config = dict(
    num_attention_heads=4,
    head_dim=32,
    positions='rope',
    init='orth',
    beta1=0.95,
    batch_tokens=32768,
)
Each number is 128 + 24 x the weight over its row's rms, rounded and kept within 0 to 255. Layers, rows and columns count from 0. Numbers have three digits each. The size before them is the row's rms in percent of the matrix's.

# gate: layer 5 MLP gate, 512x192, rms 0.451, rows 9-94, columns 96-143
# up: layer 5 MLP up, 512x192, rms 0.487, rows 9-94, columns 96-143
# down: layer 5 MLP down (transposed), 512x192, rms 0.282, rows 9-93, columns 96-143
gate9 090:199085108117133132118136127115131138112173110102132109123148138147102073146147119157106134116095120117114128138125132143144126125094086119107158
up9 083:172124104110142162127153138127130120100173129146143112164157167145092169145124117097184111137092126145115144125161119131175156154112101149135142
down9 079:157166156134096114151152136120119148135116138111130153129145123106147138135152126139130117092149128081088141091133109119168128161100118110101141
gate10 098:124153143196116177084146081096111124108117166129150118148183195130118125131115113159173105111129117151110137123116135154110127098119110095105142
up10 102:148165125113133100084141088099095082105122123103131124132127118105099140102166135098147111136161177173168186148136110148126118093128100142178109
down10 100:141137114085115116097169138139133076115115103108137068111153078088119160154132134107090130126130161180110199135118132097170145132086092115116136
gate11 103:138162152108121131170159186105082120104105134148170089121177133120117137113151127128091151137112107165102107086172146103114102159126120140110103
up11 099:141169120097175092121121104170101160096149111133130140140106127137107093127157098149078138128116103141121109085165145155102100166170106124140120
down11 102:133131149112112125103127149111089161110140152148144113105120146145065131143133112165103102157116104136109138135109075126140110147171140133148130
gate12 100:133114156130134123131157140140149141126121174141141113115127148135132144121128093139129146138078114150134133159120147136183140165120171113080140
up12 105:147093106143137123076153123156143109136143137158112139087102132105116102122094152150129168135137142142095150126138164141128098123167147094095168
down12 103:119120118162126103102115080127110128141123124161153138137139117127132138096163151091091142151189175119153104145104131095127165122157150097114129
gate13 099:148152116123153098098093118087116112115160143107154119100105113114112116141117105161150110153125136132094114121143126136144122117137127086105121
up13 096:143140139082102132113132153093126125132118119137129159181143130113143118120097155060134110134125130131145120125108137132143110133128145134160173
down13 096:133108157088105124146144153115091141136098096125133125153125123108108103100157122092091092141141091113136145152137171111157136134143153098176110
gate14 098:114127123156116148133115121144099115127141118196110124125121121107141108104134146158106120158119141123109103142111109119112150150131100119103079
up14 104:075109107148108150175156147096146143157141105136132126168132142086110151133153110118113159114131118131117160130107133124180137138178132106118138
down14 105:117102126143116137126155110169139118115115117144150144092146136141147124099120123146096149103128192121125149133074141140097133111113143123121108
gate15 100:111155148139128149085168145127179162106109128158108118105103157139145217096105117084142089149109132121090104129108088139133098140110102109163152
up15 101:165171133144151165136109112124114133137066116133203145107147121124113131150122130144114132108143097153135157138082104117129121137123165147110076
down15 103:129175102157134106113151152132146123158079116136138082094136105103144135104133122119103118125133131142101141118134142122117103124164114150151133
gate16 103:161142147129126125134149141136138114109121135167137205136140149093161122080140139147151155093093140125121124161123128102122104122150111140125090
up16 097:153133144085138159077123126149109124118097098161124140137149119111150121149118154078146118110129151141086123128140128120156128107125149160133130
down16 103:112106139093121103106120124144102122114131161121147147147130140130108132119156183128146116153134115164110122103127138102119149157114151166128143
gate17 113:141128138089114124158110104123134125118161110131108115109164139099110159117109116149133070131146141158121101142159166085132152144137131101182112
up17 119:127141147165141100122152140109133142144109180055171118150095138148133092090150149147082142108133126114133102144093138171119135068138122109110089
down17 106:086132137102109101112102160112131150126128151036156140144124122140131073146120157088140149140128156129109102113162116095117110130143092155158125
gate18 101:150128146069142113090138124094128100143164137162148116136140147142088140159128113115189063103133184145131081128135124124118140124115145151132119
up18 108:169122141159110146154105087192145147132104130105143128116132138127146139098138141092103148155109070132125136158179135122137155125143090143057166
down18 108:058110097171115142120161133188100155102141104111121128122118130143157154092124143160103136171138114121134133116103145098092148111118104118158142
gate19 093:146078121116156110103103090132109165167110109181146105109121146147168113093112137162134139123149102152115156128122160142156192148145100143128132
up19 096:121165141119141129134111101131121116106143095124144110158115080123132125092104113114177148153146148149126083142118133142133086104105095117117129
down19 097:128117119141110122106071141100207122125174124105144144129115121122145152126108146138104120154157105124137112122163138125129128158131120117107099
gate20 085:129155165122121188114138138156139110082085113135127145161152119133127081103127150155127137150133165111119155180131113078120135119108159132121173
up20 089:156119107120111127102185142117089102097189104095134135114134180155112137134137111155150128116116158146111135141123144173126135166138127111139115
down20 097:122130174082139149178105124106130152131108133121132127171132089126118127156063136141119140140154111145106120079133147149112099151114121100113123
gate21 091:131126129111113095127129092146118108080124148101074136164095113107149117132157111141090128110101121136158168113134097120132137122122159116104115
up21 097:078123115087130126136075134154094127149137120085140163144139133095144129124108114109148152173132113124156137127109092116133149097120117136128136
down21 099:122094146138150111132128182146099128086140157143121116151160113147094170122162133125120137096165134100160128135103153157126149106111153145106146
gate22 102:160139158111173094153124097104119107160139130146132069142102100124119083104146084132138102171164140119138142107147158108122143132141128091157156
up22 102:174097097150137162131116123133149157176108166115118135114073119102091097105165120095152095090150117129142096122097103149113154136144146142133153
down22 103:116124157154152122112118116120107136138118121107164139114111114109101087119136112165111148149155131120158137153116133125085163147163143125153120
gate23 085:108100130089114105150150155141140120174099120144119145149127117159135168124159150125117116131190140103128141087125131065116133162100137125124142
up23 094:106111135156093127143143136163190099135114079150147170109159113130095156139176138143139138140104108156107087066117143128136106122134129114149138
down23 086:137162122107157137083141142109120106122140092138140114141103188144139164125127151126079130080168162122112170102132127152147128111120125101100126
gate24 097:154130151080192108102116116083119135125160120148134157109065130139128137114143162125139144101086160169106167089132180103109147132093122126181120
up24 097:157115106106126141159129131133136101121137103100119143125140137129089151137122095140115163149116135132092105098133162062131091103110121130149094
down24 099:128111152155172174118108121125158119159089134154123099104140139132125130074121138125117158162131127172099143143162099158124109105125094163104164
gate25 109:179140072117091120082137156140096113115144161146093147106159142165078142150105114141110129170092149129147152144135151145108166095102097149138111
up25 102:151162135085141120118157183144083128107118115138098126128121174178134172141108139139131090119109150137126097151108178113081148126167147151116145
down25 098:070106114126125122165134151119124157111131082123119130169124123113144110153150168152127163112081115098148130121175102124109112147084151139140161
gate26 094:114131110145097129121124101142126107154142139136160135123155138077141127122108131158109158132154175097099130142109127143128178157154117151113167
up26 096:122162143128100134113161122134120148126158143134116121144099157168111119166146090153146168124156094127124103125115159128148116185118113139130153
down26 098:118144089115135151125100118111131170124140110111111148151125090130109127112159128092127152086130169103126123110132133116116105119085146165159147
gate27 104:129166126128142124130107091127139135117161140078156120133147132124144160191138137114115093093059113068128139110141143106151106131134129149149151
up27 104:174075157096132146172117120130148186128105119127139121139144138140130125191136141110151121163143163103121147133135153128167117120119118178140098
down27 102:103122125125153144141114079141104135143157136123117100148150178149127115176115128140118135095112082133135124113132094154104084148111114136140109
gate28 093:161122098136121143103124105156141103157117125094090163113156140116144086080150100135137123112140124142118139121116161150144133128129096117164131
up28 092:096138141108151139120108113146154129104116156153130120131074099169106120098094117123180116136135153117128137144163110135100102153141171193136121
down28 098:144135128129141142128144142127146174103129149127125120118167099115112176141099187154114140106126138138124154108144114082107136101134103080160131
gate29 100:153150117091125062103106120145113112107121184114148118140144124048124109163159103066103146130150173164175165117154125163116112121098146140146178
up29 104:103149143144184130140122175122118123097144147156133125141152124123086134128157146117162135171170139186119143125174096144111149138100128145125102
down29 106:122172171096143095161135162155108100144121129104154087110093120137119125141158116129168137098152117136128134126107089137087147117119091106168136
gate30 103:103114139123115163137133117110143127139125135114153159101095141105154124120177118112156125129164101166152113122113116124106128105145157104140105
up30 102:111128095158139116112100149164110118144126156090141117124155100138132132153185124107124143128141141128119102106157083148140149172148125127119148
down30 102:150140133135171179132068114108166134143115141107144117141129132117116127142093131141133094067115123156136082145153144148124122132160135176139122
gate31 109:178162143137171141128138096107086146085133137131153144122141118115117138126116157129135146110128160169180135107115160153113114151182169157105152
up31 108:090145105175121170199107147136150106130110118108139099102151180114135134125148130145086135149150151088076119156119095121129137113089115124134102
down31 106:102149147116137125140106122137160083116103162159130079106078142132119082141066113083045120109099119099137116180125077124100129115140087126124128
gate32 101:184138126090136141125134114175153106090164160172079163120099124140154134167138087164146174120100099135145181120144128154115130144138135124149149
up32 093:146130126115123143114129117118130173131127165125147118112120085115144154147130167156151109142114099151137150138131155105104171095119121155127153
down32 093:135095139077125099106117121087115099157157142149137134141133132109135105120116126140103118120152113132189151119139124112094095156148130088158112
gate33 101:140124140070127135164133125135108168187192126089150158129089128150134107190097154123104148118144144129118084107114164140116110158130135135109120
up33 100:081121136129153089115090146110120091148135163131111104131075113125189146149167136135106096108125129084110151120135123162131136135131127125161125
down33 103:110168148115136072127102141128156119144129105149144096119131127145107124182085141175138113121125103099145165166130116087124120125074136148131112
gate34 104:132148154127132115144120108123134160127163102150176124157130144121147131116103102165099087146144150096126100125087109120154141152163092120112155
up34 100:080134111116097122156113139109114155166091108087113112137169145134090098111115141168104160139088100126147081154157159130152114128121124121141135
down34 105:159154099079120113187108168151112169103098115134122163137142156149145147128169164139139090135164156116146140109132124095132124147108104115171147
gate35 102:118113132121099096126085122104122121140090145138137136143105103149135117138171122095130144116136134152083182086102161147148112149107111137162150
up35 099:120128147086126105123180119126138143133133148122170139117096126118106144120112153145142130115149161111120099134138127147140089147114073140136109
down35 099:107109153129122124135172108109159097132152153124133146152116147107116123104118171100122090100172161121115131095128138108154077120104115112158135
gate36 092:145125124050142142161192094113135118137062114148102126143135133154088122139093162131116100124145159121126162102147154136122143113107166158147106
up36 094:117122126117116108079182136108121091142172092128122071084142132126129135135117090137146097171115115135135123113157145176124130138151129159128121
down36 093:141178117133137152144176092122168158119151142124130119131146127132151109148137120115184182133125192120142124136139133097154106096084122138093139
gate37 099:156115135135072142117142126138139151124111097119118084120103089171158124151112123123138098143133120121157140154151108157153165124155138100081166
up37 106:121128096162141131118087119135114070122111136129137098143140150107113160093094066118115098155157130150146164143169139142101078128105161160111127
down37 101:128118126095140085152077169131097150123133152149186112086171116115125134167146160130117119176116163108147123124125145132118124100098128134114099
gate38 096:100128159140133154093150147121144096101116143150086111118118121185081138163148158167164097108102113161133101143119157107069136143145176118111102
up38 094:131131109126125147137132120124113141101157134124146144165086116163170126127114116115141105104138170119101085117170154098118141127142194158125127
down38 094:159116143081140127135158115132130123116104099132126141105203131138107140125135108175177093147099139118119122135130113127089128133117154103151098
gate39 104:107138173123126146120123131156122114088170086088157122159124123177105124135112134177112122133096123131129074133144103137163135105107158113135088
up39 100:134115130122137163115122124185152138097130134115135146110108175142137140145125147158142127166124117087146092104109157086139132135119108148165158
down39 101:166128128085158126119139131120129111174132108113142146121146141119188124165125075141141112131135156106149156095149102069167102162113122181103116
gate40 100:144191122127137162107119096120148102104126128180100131103115129135132119129132118169147181144090143096147090154102138092122157138126126131134114
up40 108:093123125126099069135116120112131109088192107097132152118181142123139132103099109145106139142131139122094125098112104115109112140105091115151127
down40 098:111154160114111161113132137121108172125101123131134113131126139133067126144177137159114122140146137078089128125120127129115080102124116131127154
gate41 102:131124141131167136129148132107127114125135123136113106127103160127154142119145101095145120137138174115101122103137115159181096173138151132090118
up41 106:128136116183148160108176124114133095128145113127163108123166127110176109130155082099122118131153148094099118109138145144113103101112146087139144
down41 100:153144113137103095118133114139122087138124116116136117098119109119152107150138117119141106154140137164143176149102145168132110137122091154100135
gate42 098:141119128137154136120101119113136128103112119141089134175135146161091105148118122118149166102127156108140157139103096156100128116105130118147095
up42 096:156129159128117121123187138183142118111166134124149102113134122114108125156139173139160123155143130139119114106139084112094142130146119132171072
down42 095:116129106144134151113152145164132137132140114125123112133119129131113122106141161133126168131147164125116110132132127119124124165112118169160117
gate43 112:131153133116127157115121150131103178147141135194112140084129130099107147131147114124151136117157167115126146153117132147121116086149129154125131
up43 109:148157164192111137114120117094119105143077099117106116102120131120126119123126135105157141184105120094164148129171117158156082123113128101132100
down43 103:144114134116116150095131114177145106108090117122145154138118124136106147104120129164113120134156166149148143116143096087124145137148155126159113
gate44 094:136100165153147135119125141134104137157158133146131169105136146089135114103152112148145138127110118133071141120126143131141161087154113101099116
up44 097:137165126164118103116135180116122104130131132124142098116116158127151114130121115132100163112136213144148153095156119134102151117136109094113135
down44 099:144101128100101101142156099108111184069113109139132153115132115110122132122131146150128123104131121122117131125103121121119138100129135117131162
gate45 106:166144105128145138119109123110149137139119119120132146124142170166129140088129081143120109115150087098140142105157136148171111100123105152130137
up45 109:110117140112133118143146140138129106124084107070137097124112087110107138090131116150136165136191139125110086106119169132128147106079105149172130
down45 109:140111120093137125113140106127073111096120105125111107110146098110142119117097145101187131110140102112136095139105129149152165102112174132152155
gate46 088:120106140120128089120116107089133131132108139156151083093098088104143146105114152099138165104139121093125150120157129170175170130125181141133139
up46 082:117101140129128174142081116116087133090114161122118131157119143165093109115148125113143138141110107139134131141121088139146150126087154109124122
down46 088:098136105081152164162164117117158121158135117133155175135101115116119135138110058155149161101118133142092111109145132148107089130152140165138140
gate47 098:160130167154147111129151139170135175133139134113162113032123182093118138144104112155170123112109103125138125093092150092129107122200166119133125
up47 093:104159140100124077123115155134141148131115176103181171117114140172173112114135140087122176086187090091159141114154107160116151117154121165132124
down47 094:150152160104135164150113131118141137096099137125153123129122110196140102128103119140140087087159116163089142087133130092135119196106167143120132
gate48 096:113140126138145111130175093126096120094137136172116114109143135123121135118103163135151133095136137098116133137142112149093107100083088096093121
up48 100:126096084148111090083097172097110107122132107123111122099093161134179093114129122168151106104151140102122126139127083117123167127130084135094129
down48 100:107156133097117111187108129122138119148124118157118125143091124128149132111138139124150107110101127147106146086115117147098114110101114091121092
gate49 135:125100126152141138146135106118096121182127114121106130124142091105096148132136165126123087186121135119145084135155157128097136125118116080150130
up49 123:133154148135125158106131074149123161114095136117125115168168138129130122196133133181142124118112164111127187152143130134167121154141125100142089
down49 109:158141144116102121112142182134082101122111132174172153081111130161110101103154110095138108134137140129129150126108154155126129096158112119131143
gate50 097:116137149134144124129133088186142106105144129129117142117127161107123090112132124143134072115102124103120118124113145146149109101099122131153135
up50 092:105075119136144117093150104109135142122118111150173118128173130136099165129089122139112128099146112106148102143120147115120116152119146123119124
down50 095:132123139112154087106139109138162136128165138138172067149145163157134172133107087147108104115111085149121156125118160124151188082107147122174138
gate51 100:142139096132134131147136119132105163110115133083151155098124074122117128098108112112156123136138162144139142139114085121136135126138098122116115
up51 098:156120160120155102139144082099150154176151093131168128155162123124144115111101132143151119148116116167135134120136104148130108108132177077149094
down51 099:159099115127127119130134095116133142123133096104150120080165119140157143103109126137133118145065105123137145135166125175096163140099118145062175
gate52 095:154128137169127104137089116128174109139089130138113101140116109134104138165133141133109113101120187121159147138129136128170108108119120113131090
up52 103:099142138135134132110114146142175125148118147132158112111152084148105149153149089138141143124163108144155109117123127153146153102095101138173104
down52 101:141113140102114130120139096140110137123093142118138107126121122131113107136100137088127120112075161110104105116113110136141127135174078142093153
gate53 106:133149104117136102127129182123137112100111071129134129121095150116135132115146092179110153059101134124138142118091159163163154133114184091101103
up53 099:112089111127097143130132156094120149118126145121109138094153102116093125113104101152151131108120145131107092107120137144106156118129185131116121
down53 102:089161148124118139086149147133153098080129133157116155082114178110145109145101114114127126088132138144094179114155131113143142114152165146070156
gate54 096:111134132088145101117105131118142129123080095151132143136079127105123071131137127164133105123125127154138156138168134153160140172112132174169105
up54 103:116119148131121167109121113119113090153190189108114132152106069131105141148145109130119098147166153141116123084117134104081128107118127115129136
down54 101:112121122097142134129144093154122184122151125149118092135118151087116110123098121111135204097134129129136148157105164134123113141173169148158131
gate55 098:123131137144097148137113168150119150156139170133114115084154134153137134146129124167123128207168162098131118120142115164127148159096154144143139
up55 098:109158079127116127139101127130158142125148171057152093167121123147109131099147137098101174107132171117164142096120106178129098137163134137122085
down55 099:158123201151156166136168089116139183101116126164144104121122123121126137128146091149109137115142116135083140104148152135078137109122146079121151
gate56 098:124119118182112143144126122098117134120157152159123109142143121143145129145144079139143133132119166111155128130091109135134164146187115135116112
up56 103:145156133105107145121178136119076128137166135137137141156151122141150167132094136125116095163117163133163087145122137144125185141118134104084153
down56 101:126123158141138096140172094109130162098127175149141098104120136103142141101135150125114126144110179118137078118115125125109123151119143163096097
gate57 099:106120155180102114149148165111108108127142116106134149121133113122131102123155072096103145106133130113130139138151097113126145161121163074120137
up57 097:132132130123102121142089126144146143126112133151167115117111132135117135103168152114151130128105126118111136093155159118106129122124118142157110
down57 096:148142110138120152116146104107155124104065147132110119118109149097125134124183160119170139168146146102120135127119095121143130099122154145125119
gate58 100:106153123120104124146092184119133125134089125122114093134133222171121148154116155148167097139118111147143138166123061138102156135126154118124174
up58 098:099089146105133091171130139156144153148147099116136072146129114149119175111122132121133117118163122147123114125145115124086134183133092163149135
down58 096:161137137111152147098148104156144130095180103130116104124088122119099153096152127147133150118102121100137157120123128118134112118119114149159135
gate59 099:102197136126118183119111110114118115156120107155139105145106134102180162128118142107141116131146114183123137105140176144147156118147096124138111
up59 100:149153122133113088131114126136128126119118092140120109143143094141118152127145137136122142142127156132144119154109127163085068140044154083146136
down59 103:142122160152149116113083165125105135141177119177110155117085172111087119107150116089101149101141157120117126097127103163145114122123141140146094
gate60 099:117149140158115153153131119155119114124150136092162113142088097144116111087157099110108145137119122125094142143144104142108144113170121103116135
up60 095:157111137106149134128100122168129125147099104096063163087143094154089093139054150129143105129147086105149131137154103143080112106156094148115138
down60 094:148127125153171126145118162139104109111131136118110114111147075134088146160140142121127130101133139121109134135142133154105088099070151122153120
gate61 100:121116131134140112186174102130126134135145106103122109160136124160105179078086138140092118101136112151122150166149184146154118144176125103129095
up61 098:150151153121092146100160144129109090109120145148067179109099120098168135125141119143152132152143124140135123101098117120147131151110134108141157
down61 105:103160096141162101156122109097112073164110116050148138152160075117066103097143117147122093118122122130131117124140146123113145152130144146139133
gate62 098:146124146145096125120128153104096158111124101146103145130129148147108124128128160086119158092086144121155113127102113109163110129127114120133137
up62 091:103112129089118092127154140118214155090128106141124135129113152129155137097140131143120149114082145159167115120140098096084124140118178122096167
down62 093:129158127095115074151146121122090093129147160151138091134150144163171108140162123143090101152162078134097077150145145129117143142119144148109171
gate63 104:151118168139167095048167138171128131128111121134139119126151147094158132124098115112136144124105106095143086124148139110135152100130100189099148
up63 104:120119138157126158106134106125136124132109126133136138140104128154154134105129092119111103117160162141102136137142162130148183122155147122112123
down63 102:095112164089124108155087151112162156130159143158075132116135115151105140145118111104098097159131156115125105124157107141128136145141106165120112
gate64 102:170142098095119080100136135148153154172145128141144164105121091132164107138119134123108115101119145107143107135122141120105120115106126134144112
up64 105:101147102137120104153100127116159125123152111145111123138121123117182115096141145130137137126103128126146099111153137098116151136136104136136110
down64 106:093126134127103120135142151136142139103102099145119122132126124174122136135093125117102149111107178118080185121138149101123094096129136096151092
gate65 101:119109114090134130100118100130180128173151150127112134130143183142140121148063115123110105135135129107125131142090102114128122120134147136120161
up65 107:112079094148121114100101173137166105096120118101152105139092128152127143119116137135163112090104097133142108146131137082138143138110143142173107
down65 107:130109126096130123124098120107099172139121115121118153072147113107107164143178210106112088178138082132116126076098093142148130129095153089157098
gate66 107:142128164104146123094070132109153123141140147134131092136082116124201149112153123122140160176152112128144163167138127125130123098134123158159137
up66 102:135132165080085141115096114156074117105145144152130122135153104098106106159141114132124139112104142110152159172079123120091135118132129138149153
down66 101:104156127124170116105170137140124145158112107054079068132189139150108184130146127126131173154141151148139068126071132137113110108138127170166137
gate67 102:115150107050155147090133149140084135123087120129118080162125118115168073129125095129107106113138100159140126131129110167158140168160134086148128
up67 094:074151101136126142135116136086130101145096134157131106129115118062147143142153137122136134128143140147080147108119136131142119152109196173143158
down67 101:067124117134146135148150178104134145116121148108071152096153158109123124138127145170133113144129125099141099112105143146111138136144138141084109
gate68 102:140121092132150152098128101126163141094135148121123121148171164133082169168137133110095165125092111118152120120124122118141131093149115161146127
up68 094:089109133119133125133127129146141192161122114112149132124080139117086146116166132108157110154139128111131129103147155173118097140133164149146210
down68 102:089160167105141101119111167155150133161136130110107114122151121128137139139091146146135148111147145153131147148137157128139130125122109090147138
gate69 101:105107125110168107129150131136158137142144133134106114133143128083139152139157149108129103133148167125087125124158112129140116124143137115149067
up69 106:117116152134154156162122103162109154129155069187153148110133111139103151101127129130134100186059131137148141144132103115150187150145130102116158
down69 105:145116128148091100149151123152130146139126167096131174126145176099147154131120063132119175090151110119145111138122094123064163115092085142146152
gate70 098:153146109143142136113139124174129099099171099099151141118149123136153158115096122095062151138136100143135116154151136178104125122122111137112090
up70 100:131158105151096164158125149116124097141165110123154107155117138137128143134100104089122130110068105138101160175127092155125159164137128121105168
down70 099:155124167145131107137151083117150107118137121115140132125073127131136128126094127084109116169109124136122115121123136138170080152166145113097099
gate71 097:140119121117102145157113150145100159153152115119089137159090111113148137131073119153137132174151103143145114154138130097121139118138135118134128
up71 088:103117120131096068116133113116165167143084135141114147111122075118121104161138149140130182128083111133135140138147179105154104130135165110113136
down71 090:186132132103156105150127132115111112123097147140131139132153131132123117119107130159111136113146124098089119129153097084107139109128141103136155
gate72 102:158119130190107179135155148127158156137114160140193141097145131147121127128105151130128126112118154111125135118133092120132117133116096149130099
up72 099:140117158172053102131123123149139153144169107090139100168141154123093119127084114110134131144147147152087139153134124148114097111125066118125119
down72 101:073133122163140143117158092136142172137139130115136120122120121100081136110088121097119120125134156150099118088119122120135150124118083143121125
gate73 102:142126100141137122136110136130128138141121118134155137126102109133155110125159137100087116091108106092057172161176159110154147143075188119128149
up73 101:127119123111116082114119130123130186111099090146132134227150083131142112132109131126109135095138152113103142097129130175103105137155088154143153
down73 105:164114142144129127148103120145127143139134123142123145137153145163148129121152147097137106115151138128153111124127162138124138106141124129138120
gate74 101:098135092141137163144176108146120133105146155082180140139162120130126136129121128069162151147142149107189095161107148126083131105118133119109139
up74 095:135123112171154108113077130112134077121146123133140094156122108152087129144135110123140112155151168127139185159137143154116086118117142153088136
down74 097:125125113120100139167133094163124088157138128085101109160133135099098116112106147143150153135158121154132135152117100138131096125150108188154148
gate75 100:092166130085080119144151171141125092135112099167118140136139143132161141121116143105164103133128103177097102151139139174135132120133117096148116
up75 105:079121109131102104171115150100078152157165109152146096141133139138183108144098145137129093105108096149104117099115157084115132130129140114104109
down75 103:111115157142114146105152124138120134112106104133130130135109159104157126165167108117136141170174105090187118154120138128162091159157106127129131
gate76 099:167146091131149144135141133117098160122155170113104116080108114097076112139129128105122123116089131128141139116124054119130153108111153133141083
up76 090:140118107116102167120118118110122139104157096137098111152090127120167158155142112092169155147104132127152120134096127139150143175118137190122139
down76 097:150175150138079152157117161128121137112162148119113115158105108178102132138121106118097134125130107157146123122166133114129075177149102121115134
gate77 095:118133091150111148143134149104095103130118127170104106162120098160143121097146125114131100112121149138152140137122129105120131134115100175159169
up77 100:094096162142121105099107131144101133131147140114159147108157110114178086140093110125113098115125145134115146111126145109128111098144131115129128
down77 096:107142113144087141098142177130131102126119137123133130131094122136107109114113123123138128104166097146131128177103157167100109145107095156087136
gate78 105:112113109108106177150166149129074137112127093087166107124090116153101122147080101163134147172157128107104124156135131124119161115152081089118132
up78 099:143133137125090122101153125146116111096078109123114116161163128116111150143140076133102136127097152119144145170138075129100113150112121114135152
down78 100:090141135101143100124129123122147137116115146126119120164140145153139095098089129131105100119143168115107121113117092118128106107143094132141088
gate79 119:134109142117120117103142137137145130096092138125102130121158145108134150166098118120091123099118124127143108133123121110125125112133076163133128
up79 119:159146150141095151117100170134125127152161101142156126089126107137134099118169132150137108113146171157157129148153094104159098120155122147105183
down79 109:111117139170116130123110082128115106122080140147147153144153125105111148169141132131139141123133112132134093141137166159128138151160141139133088
gate80 083:114129146142156106136095095173144126145139150127150114149149113113167159108137117124117119101098094124159131144106105101111124122163131094112108
up80 085:140133131148141157135155088131088114096114112128130125129128147134099130188128183111102132082136134105149137162131090118124131112142169102138144
down80 084:142134122142090119132173143096150078104151133130154155116135126177214119137097084087101113133139086147069123138143104119137144123140095089145141
gate81 101:145137110137133145126119121115094171128152099102153125160122120125078109180137126127103121118138173108135147091126068129128094083121143161110113
up81 102:133107130138153140131153116093142116112127124062131098136188141163101118156114173129157129102132133146166166117102123060119137107174134154132123
down81 102:151155151117136140102122074142160131122113146119096163100129148084100107098120130093130130140113165148129119135096153104104116110133111161146148
gate82 105:144158069134120119104117125170141133135127126111124170093157135088128112134159128112118143071143173091145108115166104121135090118104110127140088
up82 110:102085158177157144132141129129174137155164117153130143120120139112154144124142124122138129164113190147149113128133153148108144132127140133094113
down82 107:158080093101108102143123114116109114129098158133147120075127124120119109137126103107111090144113112195125138135125134141116128161143159110090152
gate83 104:156127136144119126193138130086067109139141129126193145130123114120136101097113142131120127148140143150124133118139125146095095105150087154102118
up83 111:129129086080164105140120092158146149116143126124175108123113129160145143098097121157097161119142128080117141153114141137101133162115121184126103
down83 108:110125125108102117130146109114127138119155132105115123112128145154157116118129142160128095121078108117115150110142100120115139106132130136153081
gate84 096:121127114139146159160127126139104150123154141112133138146141111131104165142113155127150126114111182142133124144086107136165161152088117136114099
up84 101:115123121116183137127163113114079145155116115104141136146136144128089127124124160116100140084147137106126166149078130148121118145129095104126108
down84 098:136138081125161095079107127131104178165122106128088123152146123097139160076130141139103143121118140133144138152131118110084140134108114135152078
gate85 097:168137148162148139118111106156185108184136119117127170142125136125121107086128150121117130126148121153151135121195160135132173128121133126124142
up85 103:114138142121150107137150169121152138152195152084110164114139185093132163107135124119115146133117121146091138095099112163142092131155103162096163
down85 103:103120103084104138144132139119101152120091106128125116096130167094140159109088134145137140126098153142137199154108088126130153104116135109131122
gate86 102:180131163117107160126104116106150151171131130159101133173070098189107181157130082145118132164115129120107143125176160103127093169161112162136129
up86 107:155150100126148081127156108151142110154111153111148130122140147108173130139134114117106145144150193132104083149107140139127091142150129120143138
down86 103:139118153124130145136163127123138127109132145117147106186128130143124160139136122079150120153102120137136143109147132144107143110149173129144142
gate87 103:114119100140130066125095132152094101131121161139138160126121128120082110150136080123116084134141146126128114119127161121143147095159119131118156
up87 099:122106150120167095154124158119138124082098111135150132102118145149109169118091095150137186151151122153100126129170160146119189154121126116103144
down87 097:141101137145124117114097147150165129139162129154145135164103107131158096156121122085123116157149119110128073153106154135087128102138124125151156
gate88 099:171166127093130133105091112124125153100149116077106147142104125126083136138137118138122119126091138115085149123157154127160097144142107130084130
up88 102:108130119101089136150095132148115139133131130139139114132109127119151123172110133186160160170101150182095098128113156106084120113105124113122148
down88 099:132078099076112103103084080100186134114164152121166147131144112127174129169103120095101140077126114167120146146121124128104141126124158130156137
gate89 103:136107129154126130117140100112101130118134118112158174100124128113127061170108157110120133143090107123152137158108127151162118130140095114117106
up89 101:141123078101090146115129138140107150126080127110105142141157102116120127137119112159155123133133101106103131079143121112116103143147148150110129
down89 101:139137070134165115179131097114133095115117104113094109138129105110125108133170113148155153090117116146094131142117132112121113111128139143126162
gate90 092:096153141117107139185141098165081158131102147115157125116125110120118102072116106109114171131143123168098127137128103129169157119124127146092110
up90 077:092110143106107115129123093123127120154068174156092126143149126105127133122141131152143131138142118124142152090108146154149153102148113130123124
down90 087:132137135097128133124103113122133130160103101121142143144136132141147089121129121108137150120109167095119145156111119144140166149106107130148175
gate91 097:165146117094119193134132122139091105129085151113123084114127149098123153125119110146169127122106112099137077136124120123130108148096096178144160
up91 108:191128119114118138091110143120137128137166137133156170105143089163134113101145115148123156102132104133119118117129114103105158091090057118115105
down91 098:144112159123120112130120131100132151086126168119155123100158127157147155147097123113089103125086107140098143140130126157085119133145131122115136
gate92 099:102139073111173145106108144111127091165111127121161132122124137123120135143118104093128122093115146123114128124133142156153117111104082155132160
up92 104:160221118150121163103109151125135135153122133137135119097120113148105129135143131138193083154108164070166145081107106093126135133126123142141097
down92 101:109152139125120163118143135100086153053107139152145127132113114136119106098134148074130152126136100055125103137127121124127106140154142077094124
gate93 109:122180110140172139153135135115121161156128112119118136138159123143092108136162151111160166115147135117171132079111119169143132119153124120146061
up93 120:118100150100144130129158127089126105120093127170145110123101132109148150100172110119097117135098095148090124114129154111122148137148079140144162
down93 117:137119131112117122155144100174135126123143159106109117131137131124130107174112140103138097105099143111126119135140132107131137178130120124126118
gate94 101:149131106113131106145118160121125127133095107141159124167137108131154106129129120111118113112143116126102144149156114113125139143156097172114108
up94 106:092123154132161105100122104135133141085135110129154167109147165132115156058125142100141083172152102108116097161108128067080161150115165137139105